config = dict(
    n_layer=8,
    d_model=224,
    n_head=10,
    n_kv_head=1,
    head_dim=32,
    d_mlp=448,
    vocab_size=2048,
    activation='gelu',
    norm='layernorm',
    norm_place='pre',
    norm_eps=1e-05,
    positions='alibi',
    qk_norm=False,
    attn_scale=0.177,
    bias='qkv',
    tie_embeddings=True,
    parallel_block=False,
    init='normal',
    init_std_qkv=0.0265,
    init_std_o=0.00662,
    init_std_up=0.0265,
    init_std_down=0.00662,
    optimizer='ademamix',
    lr=0.000508,
    beta1=0.9,
    weight_decay=0.51,
    lr_head=0.0059,
    grad_clip=0.5,
    warmup_steps=576,
    schedule='wsd',
    decay_fraction=0.581,
    decay_shape='linear',
    final_lr_fraction=0.0,
    batch_tokens=32768,
    seq_len=1024,
    doc_mask=True,
    train_tokens=134700000,
    steps=4111,
    dataset='wikipedia_en',
)
Each number is 200 + 30 x the weight over its row's rms, rounded and kept within 0 to 999. Layers, rows and columns count from 0. The size before them is the row's rms in percent of the matrix's.

# q: layer 4 attention query, 320x224, rms 0.0562, rows 18-21,50-52,82-84,114-116,146-148,177-180,209-212,241-244,273-276,305-308, columns 96-127
# k: layer 4 attention key, 32x224, rms 0.0563, rows 17-20, columns 96-127
q177,092,167,208,177,208,222,210,233,235,253,188,183,172,251,200,192,150,196,172,196,197,130,219,211,193,218,210,147,185,195,244,208,202
q209,109,173,175,169,228,234,178,213,182,200,233,208,172,206,216,202,165,160,164,189,176,191,256,201,197,186,164,199,187,186,242,226,232
q241,094,177,199,237,237,194,209,232,227,197,192,238,169,206,192,174,168,189,247,211,187,195,231,185,159,194,186,188,169,172,144,180,173
q273,098,117,183,223,195,197,138,225,166,219,141,204,199,214,203,216,191,209,202,219,172,222,286,199,193,196,157,177,212,179,245,192,227
q305,129,176,180,201,209,194,165,202,218,226,201,226,190,184,141,193,182,264,213,223,160,187,267,136,199,176,187,185,205,243,189,194,157
k17,096,171,194,208,212,187,187,204,156,184,193,202,189,176,205,178,207,170,162,174,240,198,219,173,206,228,164,197,194,258,151,200,243
q18,101,167,178,186,208,228,199,161,178,230,210,199,205,193,224,201,185,174,193,151,194,228,194,173,145,174,185,213,250,205,182,196,183
q50,101,223,192,179,169,212,177,242,221,217,183,205,201,200,190,214,223,177,182,198,187,211,195,149,212,214,197,206,275,179,104,198,189
q82,084,145,219,206,210,190,195,134,170,198,139,135,219,180,168,211,222,230,199,179,206,232,204,174,173,200,162,227,227,200,179,195,197
q114,094,229,230,201,239,152,236,196,217,233,119,223,180,206,192,203,212,265,233,252,149,205,213,198,237,232,177,171,196,196,165,186,211
q146,080,163,233,216,176,223,183,183,174,172,172,174,271,206,210,204,274,187,233,187,201,230,249,212,211,278,154,198,193,220,156,208,222
q178,093,200,207,171,217,192,242,178,201,200,180,207,248,201,207,220,206,193,252,234,198,237,138,154,177,188,215,212,186,245,157,206,214
q210,104,160,132,168,181,189,190,217,187,209,142,205,156,227,227,153,216,142,192,197,191,208,199,157,211,191,178,211,236,168,211,224,231
q242,099,102,226,212,214,203,212,208,159,202,164,191,154,191,266,209,182,228,178,164,177,180,172,138,205,231,205,167,201,243,141,162,233
q274,096,171,164,231,196,181,193,203,196,210,210,204,204,176,221,213,210,185,209,157,220,165,219,169,205,175,249,248,167,196,205,201,233
q306,147,152,230,192,155,179,237,188,183,215,188,176,158,206,220,196,204,172,179,184,202,212,203,169,208,213,184,154,189,147,228,186,234
k18,099,141,175,202,211,213,200,232,190,223,160,175,247,169,188,207,225,203,207,214,190,217,230,155,290,213,144,190,178,207,139,194,218
q19,092,186,186,189,249,171,192,220,256,204,252,217,236,233,195,167,218,226,144,202,164,209,209,216,241,241,238,193,193,243,219,187,216
q51,090,181,187,190,223,228,226,194,191,195,223,208,199,237,184,186,212,189,199,175,164,175,214,206,194,174,183,259,178,139,203,195,230
q83,094,194,219,216,207,231,184,155,224,173,159,217,171,193,183,215,201,184,215,144,190,197,201,219,207,235,182,164,185,163,177,237,174
q115,090,219,145,164,231,223,206,143,185,198,177,167,219,220,186,192,177,215,221,205,202,202,175,174,195,195,167,256,218,204,241,240,190
q147,083,157,202,155,198,210,167,135,227,250,192,220,153,212,186,213,183,228,174,170,223,177,234,167,171,142,200,224,214,206,229,166,202
q179,097,223,203,214,202,159,211,192,175,204,196,188,214,260,197,179,184,154,177,237,145,185,213,175,235,192,223,236,201,203,207,208,213
q211,098,159,187,185,238,240,209,186,197,193,206,190,203,190,222,228,208,223,212,195,173,199,219,191,217,181,218,233,208,192,254,229,196
q243,097,190,170,160,227,178,222,208,148,213,219,225,143,221,208,183,206,187,179,199,142,213,209,200,212,185,218,208,180,221,209,223,192
q275,115,213,199,233,189,170,188,198,212,199,222,208,207,169,201,203,186,193,212,189,205,180,167,207,230,177,244,261,204,204,252,227,227
q307,132,211,209,183,207,141,184,218,202,176,212,218,195,235,239,207,186,186,181,179,163,200,181,202,210,119,184,232,196,172,166,227,173
k19,104,222,174,152,203,178,226,239,223,237,187,226,184,180,249,223,178,153,234,155,185,207,215,197,211,226,137,247,214,202,210,222,196
q20,103,201,229,208,241,168,150,152,226,210,207,200,220,228,192,196,139,282,241,188,186,205,224,164,202,248,170,171,219,236,186,208,201
q52,101,245,198,186,210,219,179,172,198,117,177,240,220,187,229,185,187,184,192,190,185,175,229,255,212,240,218,174,203,190,239,190,245
q84,085,174,188,193,247,167,128,177,235,176,211,178,227,209,195,191,195,197,169,279,210,202,182,144,303,183,188,241,225,235,194,181,224
q116,089,195,136,212,210,195,167,225,188,159,122,229,152,182,236,248,197,188,244,215,174,197,220,242,167,214,225,200,196,201,253,225,192
q148,086,142,197,236,182,201,219,177,225,221,168,198,203,239,222,253,196,226,214,240,260,188,222,226,207,176,190,242,192,186,231,197,153
q180,088,234,201,179,243,250,208,212,205,210,178,235,170,207,239,191,199,196,187,181,178,185,190,173,236,223,228,218,213,187,218,190,213
q212,094,202,175,206,248,201,152,180,230,173,197,242,210,251,217,159,179,251,179,211,211,227,171,244,241,191,239,207,231,251,202,151,181
q244,100,161,205,182,209,229,159,203,216,215,196,195,192,229,209,206,204,178,184,166,153,210,233,196,206,199,195,163,220,185,185,162,165
q276,099,202,164,208,218,242,189,217,197,199,208,161,195,228,196,211,195,222,256,198,164,218,201,238,227,235,219,230,208,232,212,217,210
q308,149,181,193,179,207,204,154,183,185,200,219,173,174,194,204,199,232,207,198,206,164,201,166,238,230,213,195,217,227,209,229,238,194
k20,100,203,185,210,229,247,222,196,138,217,186,155,207,213,173,241,205,247,228,226,182,190,175,203,190,208,191,183,276,204,156,202,180
q21,102,212,140,187,191,196,189,200,201,219,192,155,184,226,230,208,213,153,230,161,186,206,172,238,181,201,168,179,218,170,182,188,192